config = dict(
    num_hidden_layers=12,
    hidden_size=256,
    num_attention_heads=4,
    num_key_value_heads=4,
    head_dim=64,
    intermediate_size=1024,
    vocab_size=1024,
    hidden_act='swiglu',
    norm='rmsnorm',
    norm_place='pre',
    norm_eps=1e-06,
    positions='rope',
    rope_theta=10000.0,
    rope_fraction=1.0,
    qk_norm=False,
    attn_scale=0.125,
    bias='none',
    tie_word_embeddings=True,
    parallel_block=False,
    init='normal',
    init_std_qkv=0.0232,
    init_std_o=0.00474,
    init_std_up=0.0232,
    init_std_down=0.00237,
    optimizer='soap_variant',
    learning_rate=0.00581,
    beta1=0.95,
    beta2=0.99,
    weight_decay=0.042,
    lr_head=0.0134,
    max_grad_norm=1.0,
    warmup_steps=200,
    schedule='wsd',
    decay_fraction=0.726,
    decay_shape='linear',
    final_lr_fraction=0.05,
    batch_tokens=131072,
    max_seq_len=512,
    doc_mask=True,
    train_tokens=589900000,
    max_steps=4501,
    dataset='wikipedia_en',
)
Each number is 500 + 25 x the weight over the matrix's rms, rounded and kept within 0 to 999. Layers, rows and columns count from 0. Numbers have three digits each.

# layer 4 attention value, 256x256, rms 0.186, rows 0-255, columns 128-159
493472525468506498482514485517454495522492517457461459507519483538483493485513521497494518495468
451496476522506518505528490514499477478531516512498489532491524495468502523518479492484523490524
520496486505518515484505502500494545488491492515479500539489454478540490515458492476509517495482
519552460530512510498521512498474551488487560531530502493492502521512498496523496488484477496535
536514488547488529437546497481433491493477511484474483523517538516499492486531495502532536483527
433441481493482527471497488498524529491478494458452497487525520507470464451443478498477509497474
530508484512529494472509518501501482475466502518478515510508507524506486497516538495511455461494
483541512508508534490486569529478485590484521525472523518477504531497498489521531516498524549473
516503482490506491546468488496475540506469502480492489506504514499459536516503482515494484521498
467497473474506498496461508505498466544515508463502528520539458463532488503507533522490521515506
482508516491492523517529508489482530491506486530486536524528493466493507530516516509515547504484
516483469511498487523498481478493495528501473498502513470477485498527509542509497543457477482522
533516483499528511509537509525467508503532454515490487510476518495511532498475529512486511482514
483498521500489508502467466509523502486507530516488505489512540471505536469481507511488481501532
482503488505526504493504506495456478523502508476480533503458493494485486516511510532506493514476
485495513516496522503502490448495557511506500517445482515527543500507478503519486449513473507502
516527454510512504531483444521457507481490512548546470485527493536490481498500520508526489480475
485497522475489547479497437503480535470480484493503511515507482503501471497522446470495493455501
510518492469546490484489521514518521503478478492495506509513507493516543556508504518472499463516
492495501499500449501499491463537531501480512481515495526525508484510490495531472504485510493482
506531489486484532498471496551495526497477493474466533510489561459503487496534563511495522496519
459479510473476520451484488511473531483479487531485511489490527488441463503516485503501505498482
513507469482488564468499510530497498481469462484486489531514493483503535475452488497535492474485
526518427542514459508495514498497506515500489475509492492537490508457518512493483515485474489519
527534519453478490514466512522511494516458524496534492505498488466495527498481512514532517535516
502477499522522484517497504517492464500477541475525528483490500468499515541545528528493506529536
494481497486539504487490482477525512506499505476546461476525487493466512573503465545480481475493
488487474482498534519520483491519521492515516505508477514499487516497461461511478497468491515464
473499534519476496504497483522469473528478498492528528501484494517515495494533510544511493482474
481513523503521500497506503484504492500515493515472496488490521516499457502513491527558528498465
505484453501503509529486469490505481488454458506501517518471515489487436518500499503480480501492
463472515525501490501514523494520474505480503481483498485484523493457508499490536495517492512512
489450486485523491494485512555525483494530515513521476475534493513488506474489514475468496528443
480502471489496484495523502473527518514473495532519486498450506500504519537476481541512496523508
462511526458494521480514485504522507504514482498524459510500527473480513479521514495529531511476
517487481492507456457508497524534537454511495483499499490465496506480511500505484517536469508536
473530499502497460507463478497551503498507474477513524489470465533512507514502518511497516541475
521492472522512482508470508484482533539531489477441500545487508492511504523533523525508499473485
490487482502533522548488467515514508510526464499499527485532501499528495545524518498519459497503
497494500498464519480504486523544490474467489481488483509484485503519496464502497512514496508496
471534500495508544474475493509524497493549498479527520526517486496487512476489462475489539520491
467495476478490507525512545507483489484524524524509509480473519511543458500500478495494467512469
490517550466526496498454485511449481509501499496501496494515523518511521498510497548537501504489
496484506495484535529505499493553477533505531502455497471552518489498498510478510518499497499476
511503488491479528499531504508540494462494512503507487507524490478487510523484479496470503491497
529496515525518456526488475494463501460508505470505456519469482467508515528463513511501485502512
504484522538464505533481503494518493482486481470515478505533507494495493470537519484495439465486
512483498482518528567518471498517501470512529526503511527499561481546528494506486477487500478505
492502509491508502494518474525533522497477476508505515496479531509512481489522486486492477501509
496467494489501507471511498500509510520521516525482502520474536498536492533494522525497519504523
517491506508524475481476473519466501509507507495511487483489501503527502474514523504490533523548
518485449494485527524499552477481506542515529549492496501504483519511507564508535481513520511588
500527504515519489539477509492520531494513490499494508533509492476500513463507518500527508504446
493502483541535451496517493469494488471511513489485514520507487523493516522511483519499483496525
487541477487477452515501530484481486466495495499541514506546514509485496493524500503524468514526
480486467504521499498498514528493530486491515517522516499492569510492532457513494488511465517495
531495502457532495489517519469475500546515508485491497505499522528494485481496523494515459466507
495496501522470506479519471556508516486527499516522499502485527514517526481513520481536501515498
518498477538550515508496507493480508471502523499509520478488504491548501512524519511471471498488
496520500468517461492476499512522473492509512536497523461511508502525521475523492530514504534510
538529505464523524526505491528571458513488556542504484503457466490480463497503474466526500499491
518471558490492481523519513495477519531499470487539501450497469512508507510467496514466488454524
489527449503508503520503490486463468505492532490458507535499514500484502508534488505460514484499
486488514482491494511499464484506477514535497479491505509499494508536493479480522499484497492470
495465503495511493479515528515505497494499462480459480550530467487513515497464465522519497497473
538515510519479515489479529518467495455510459491457524477478514484523514494497473505495495506506
492491513497488514467502538492520525577478458498480486524497505507510502536515493511461485524549
469515466491522538490506452556517535536534523519489511535510489490478510458484489513463498507504
509516511501469505447529518499480468487451489467506509517516471509490488485459484500463475510466
542459461562489499484499556520464503491508479475494538523552533497495521505454494501512480503530
473493498495487507518547440513518504479487486487500480551435508514486502484448501491487480536504
494465494442517518507490491503503503527534481516497455516491503496508519544483525503491489478516
442506508527511525495487470513476496459479529526515467485496527502538483475499448448492568516545
553506530451512526476476528479557495491491545533542481500487505485549509551506509520482505518495
527485522476529487502478490538478490531494520526515524492459520511509485526519507527468478484502
527479524501527471520478498545514523518512512490516486516540550525472483483530506520488530502479
528502524531525515432431514505513488491521476535460542471492455496507469493509494496516496494452
486469446493506498508484479504525514545492528479508531520513516523476498513490492481489488479476
521529516490467500488513546505534500512477516496491521489440504483475477499458517540516509490525
498495499541473523495542478514524510441492467540527493497523496465472485494473478510482518535510
484466504533459524521487510491473499505478512470452500504514519509540518479517495503539520482483
517491482502458473491550479456544508519514512445481469493493465496504505476497508558512493516515
508472515495469489498506492478480476530483516491482465532510523477498495481500468502513461480518
508441495524509494513492515509499518490520443483512541500496471466487507458448440466499504510496
491538474488515522499491549496489533480486466494459493525496507487500490478475494477499509509548
459437519493488510535487513481544548519497519491477516533510507469540459501527496473495476551492
479477519529506513514479494498489463535502486491502503526505464519557481495569504518495525476543
471486506504496515539445500496504512507499482514511498490530511510458531537510531529497510530457
458495487522517496527512531499509475465477528454511502479539428479470473526457543507486527457484
491494493543499513488530515524487509506485532476443483472507489479514491505472538485494493516502
485505497481554517495523514532495491494490474489486520508474525474494484456501500503542515467539
496524506520528500468478516504513530516513508499537500471523502512488495477519472510546445550500
477519471450470504537517516468459511495510480525501490467504531490512474474461519500527479490497
517499518498519518504489491484511491499481493537521505517531504537501503523491495495508472491488
482477484505530536557521560500509527442500466505480533516531520484528505494476573502486518556439
558495473537469491489552533511500462490473506479520467488439444457445499511498502534503545460504
491496488493536540524533499481550523429455472515493470495473538500515500491511477480504460495509
543495523451508512485515459493533520502506505538508510482511500495503497522506510459512484485470
504459484485544465469529485494470510492468481502521506546523550469516542460481521509508480491514
527497540512494524481528465475434513501508502512503533507530549507546491524503509477563495489504
530483528493497518491495505514490485473535436539509484506513514492441470498508466503465491478498
505481461509526506535577524512532495517482528448517504431493443525499485503501430505497496519474
502496515455510499533514552531546481533532499523544502455488474471510490561546540522465520482503
498503493488476476525528455483462508516495490502529493440472494497476517532498503501529481515499
469499492495455513523546503550459478478531482501459496519447482481482534484513478510489487537507
543462502486526490535504553500451482485521478503487534496481476488501508503509485520464485477511
518516500520494493515500470499503528526527447486520482484468522487447498518509509509507499509491
496462519473519484474466508511501540514511488475523516529463532543509527559525466505475503540471
517495489526471524531507475505507517494517470528445512517528525503496498525506507510484490502522
469471514480520514505463489500493492498526468498517546445504522512556463496515526492528543536493
499476458511474447491473551492513464512481499527506465524487455486452559497525489498546510482486
507478531522473477477489507486542509477491442533565515535517495522524529530502537475468523465549
465457493542442507482483480471504553497514506512485500479491523480508519521502516479435507484519
539501491495497487542516525494488516519527510509447502530555477501469511497530559506477532546511
512486527461516478497472512517493538512525482503497534507506500521509514463470500499470456491498
482470500532528496480497502495533459520476515478557491507475496471451487484517505520480498466496
498521509488487519501515520503513479496488506479481572509525551488508518513517545497490524498441
507525481561451490493498467499519488537513476531435453529472514493456480520487482486527495442486
548527546482469461460497504475497470575487508500460457466513505521498500476479508461528482492499
499513474513508509504491475482499557493504484488539476517461497492509502481501503534519462486452
450529525524468496481514480516486504489469502497522481481514510483526540493468476528495530493516
508499467478481526478523521535501551485479470509521554459456477470432498503502507522486520498496
525477515489519504507519518507525476516493539500560499500522485551527522492481514503523430509524
524433531503504488510495517468512531480460510449462510500533531560528516489489486465471516503500
487464480524485486493516498495508540513520450528473467481507508514502540531457523484547478497522
519511548518505473516507557510463505509455543502472554526522515535496458526549497536509519524491
501516500522501508459476503493483486472523464529477518511437432479507514496520469469498512490524
458518529498534482505473473548500518473503525498478508518475445488510545470505510495476480512471
491489518456503473508554503508489512501502550460488500506456524500503473466520506481522483465524
472480502463456507491448425503605497501493500493478506455508510514434519496543472547516540491555
550492517500471480506543511537483500506496525494501547490480497499479511471513515522491521497530
466482521511430517510536486522488475492522473521525520441486485543482481509499490478511498511504
463536475513436495528452437547514512442542490461500551495499485479466445474490527488488512412507
471546496484523530478521470448490506486512481503516496494491483492481472503495502536499503451556
453530493566457511467516524497509504515482539466487514513550498450489504497524534519486495543477
546495550498497487503486472479495494483498496523510483516497524442498501495509454501498558496482
525533510524510498484506462509531508525526509527475523502533490505496481518524532468457514499496
474457499472479485497496528477496488522535517483482487520525460512506511535542526503533498489489
528530480536510534497484492473534492491497504510507511523490461498521535467486494529467502514493
509495498481563475476448532504501475491514529507502461471478490499512499549465511506509437491485
511471560518496511479512483488473469477505497471565513512501450498499527519474516537537514518448
491474537513537505451472501479476507471492469499532492448512508513475515520538507545478552529513
535481510485545485505450538482517488488476540487472538540495514529478507505458447477462492500458
531480512510506465502511513506467511432452488538501527474496480484469490497485518478511498498525
492491519523522487482429524490470464504502483509520457544511505482516511480482486520479478517532
497542487470515532483449509467527477521511512509491522498492491508535493513474472503518502499485
445528514482501489510469511521476468454488531491491474474480531533480481485542509486491528477516
521496524472463488493467520514540499473510474502513491511480526496515558491493491505496454510496
533516435536505487478488513468495532491460490535532476497489482487485458499463532559487477471525
499498434509482480475513555498501506481485474526502473456542488544478516471485507471473517497458
518496548537514456534489550473466494458542528488541474501462510437482547512482529496526507537515
478489506515498516482508505551480480524487482517459504486489507464441493498520506487508517452499
512488537504482482463488513489576534504450482502485473460457492472558481539506496477511548512528
524542486453518476564512518523510509536529485508525510515575497492482462472517513489495535504492
504510520571537509507525484558519505550523545518541475520511522485494522500480489470494530473484
490573497506518508478509523469534461521484521497520482519472518515488519451563529537511543496513
508505515502519490463496457481496517524512510497457511489518472428475464502497496508500486471532
507477504534466479503492517494487506471485433513512511510486498496480484536487474503515570513488
466498496511503495482500527476482502488524479465481513464503508487518508513487520522491513507473
484505540472505494490559496497529497456502521510463472559530551469486493511528467506474521489491
494458516512517467527502473502468494461472496475495501530533510490508500469509511533520470491509
508464458488501544498547517532536470529494460495528474521488478512515463477478494504492505512509
524478538465521508553507492494533487525478508501487499500495513516528457504520532501465490488501
489489509510475513511512516517559508482499517503495517478505527478483497484489470479480515518521
499511513462471519476507548519500507540499458503495470525538496485494540486469479553515504522485
536548514479483501522493426481468483508519461462540459505479487472513526466496554492501495521452
484525532504493490493498481489459503524474474494488524467500499465539494560488477492505484498546
497499484530489510501524518494493494525515469537433483503526543496485472495480522456525463500455
531519479506513512563482432476504502471462502490498539512533490511527527504536518517501486522483
479507492467498474522496499519549490469482492535490518519517543460480482483444514510463507512515
484444485506471517492583494529511547490540488433515497504466508506504432471530500484485502503512
503493578484511493483502511509486524492499498527521522465469561541504490495529510493466476459498
514512492479505491507497536523487472463478504499526479478449503542540479511502472474510474496521
477576470501531532553510457492502518486472480495471526504489496510507471552514453530447492520473
529491465474459489537494554494542479478574513494439477471470473513529497498477559456463495504478
484454527459515525560485528494511511513500478544485445471510457500498503476536510531479511481471
502519512467517497500538475521492487537524474481519532515460539498491496480513506517482551470519
479507497547509526454457470522512506488520496466514492500520480529491484508510481544513505530479
494487543493537509459429478511548510468506498474481506475485497483476482502497464514526487549495
510516535501497464533488544517516498477458452497512513501492504510490496506476479484493493465548
462459505500520459484460477467512479525482541474453461502503484506472490472526510499449482532515
508512500452456480546577472476509463468488517548502488527487475469459505498532503513489512509488
501506487522492473531520497490538515508527518541430468460449486500484452510528491487493515485551
513515492505476498466462525494508519490501458483507548508498503526513507537506505508483527511486
486490517473510483487456502518495558540547512464519539516507498481489512525474496480499513546503
512546504484523517517498538483484469478521557595511518496456520487487516509541483546465529520512
501482501488510497477514523510481502526544468542534507525532497457481531514511468531437513524497
473486550503507492550540512510487503514507521492544506496499499488520513496504468525573493518504
534525459533462505467533466461510484526537483484525476502486485503498509509476470492500511521489
478493512520510524488508546506542503491489517492481495499538450504460463452451527564490439530475
491490460505507529485529477492452501481449505489541498502511480511516446438500513513509533517521
497507528476489526511507503550501514512483532506530467502496540503492507498500464495478499491524
496558497522474520518474514510526508472511518514483503492514491540510501508503488512500513537472
496514507513518509489531532498489503467429483490539543513464517533502478526459518505552514496494
512498536522477490532485498507512534481505479497471507497487511526473475462495509515528514481534
499488489546511478513497480482485518464509475444535482538506456507480495496514518485515497544525
503523449516474484463477518515500504441495522513446499553503477504444553469458525513536504471502
515501520518533521463497513472492488560532477485502458493486462515513482442491502505474487507476
503505468466493511509494532522495514445471516498497490531499482477518460513519521504527517453528
491529539508480529489510513492505529482526516521458474482508493493477477480531484509522486525506
523520547473548520488527545474476522504459479476475506518556475527469523457503507502474509478485
517501471538509508490501473513492488490530470523477476489534532515503503523517517506472506509514
471472470531525453531541457489524491570535462494498515488499519481451449488558487487505446466497
500512477463526479471481481499463514485499520451517498543464491512444521504508477491451503484513
499466496457513508516498486485526505538479503462516510465427516485480478529491466493528514508510
463516533502544547503516495496488457487490471524495505493512504559451451518511498493492536515512
492523501479473499520471453514471464476503501484483524505444527512489484486490478477481478518483
524529535493493478538499503506499499514486469483522502490495465521481491532462508491464532497486
492522485468484522485505510517502483482492558484467533472510507545517488521525507496553506450522
522486488462506503503495493479494469524487500519492545518515539450500477518479501534504547516512
466475482509525482479515503475501498514575516499458467532498514490529492519503486476529454483519
481529557482530494495522527544509503466498514515497524527488501506495479496492489469440515474460
502505492495523513503467504511493458476560521548479491524466499544517549497485507507490478507512
463497497515470502515552473486517508495521496485510454527476487543454478494439504486477521484484
497455475500503519466504538518497510528513514435475523506526497510500533476508480519499450470499
523468427483499512478436499482516495483519468479502505483508422550493489508484490502533528508508
526466512515488483524504530525531478492544493515485443531515554478523506497513478510532543515505
483519499491500493582528517437504506470484454566561487481518470477499499461497490517518420510535
523522522532550518510511508500532499506504499504498503536517471504533497496490491528528528489466
460502502521517500503512515515536471536488493511471530510491497473490509497487507478487541464478
458472495503525450499467520516499510496490477531478533477531512526524521495518502499495506484484
486521471515495509510456463494504474562538471471522499526493510520528500543541497533557516473504
483504512469503499516514488497530484512455497493512445518473477516504536506501539493504502550533
461483504513456550452499499497505498533510492491476466520492504510504511512476493488467568483476
488474497469459511531522502522527516509495435523467499494472515494540503516494460440522474485499
500503446515486544470503508493485481516504506504466460523503518494489483571546490495525546489477
513462476496477493549490463517475516489484528499515513531480546475533476487494507468465475514508
466494489497507502483490489507474513535493478443472467508506460492477451508552499448499466503461
503481492489531520491509516487516519528546520484473532525479496496449500509490463524508427513512
466482513513480516479514474519492505433552476515506474491506512515511458490513511430437488533470
498501510489502542526486469495490525528531527460474503505508507489482492482518514528564481502482
475551491492499476552456498487486527502484525476473486465499490516460502477507497464504469465521
491455465586518530486482466523521471541507463504520440510476494530539497477469517514519471503493
494492479503504530522497492478496457510494547487448497535509486528528514505444491510489522495526
451509539471495486503446478509472495478555477497489526478505489510476535508497495510502542508457
513521465541470484546481543475509474522521533514531531531482501499489523519510483507560497518522
474449520446464542515525528496490518519495496540545504433524490498487458502475521505523507549488
535498538522526552477496510520510502503515470489517467491501483509497490474530483402543515505532
523523498490499494519505569486458495539486480477509494456506518489485541508545548489482440457468
524476496509498495549500492460463475495533500476526529492535471496475547469518493525527492538515
542490495496500485501496514515474502546447507491503510468520517495480492444530500550524452517537
508526509494507495505489503502478522459472425519539535512453512480518495497542484495547523444511
512470477545508504497501474499521458484535530476493474459505507513492541507488478493485514551512
529463501512494510512477482505500485511475501520463511507461526471511485468504487541480537505466
532528509516501528483468526489472475442556500478489481498484503470453481503533536483505477492521
536456488474511494508470506492506517509436485448540445561495504502550516522472533492492482504493
526504485477498530494520498530550516508544496590496478464493524502498514500465455467505457467481
522496538505482496519490496496486479524512536542497503537488495501463494519503526507474460519464
530493474478572575530499484520501490531463510503476483481482504515518502477480514486542478503506
520515486509512457527479513500457515522534497475503508537497501501513470457492496506550509475505
473463502488494465506505518469464473487538458525493491522472485483483481482506539483479504507483
472528512463496523460474517470491461498504496483458475510508499515504553531539503515535489523471
520516526502527539514488495507503505476510493493519486494489481460543494499500476509473511481534
448585515524484484511579488537460522532494505475508532472529494505519492501495535521503485530504
471520474488523494471546514492469482474506536458516485491509505506502528525484538518500477510524
497532482478495495464480511513493495473511522541535513531523478477521501462513503537542533594488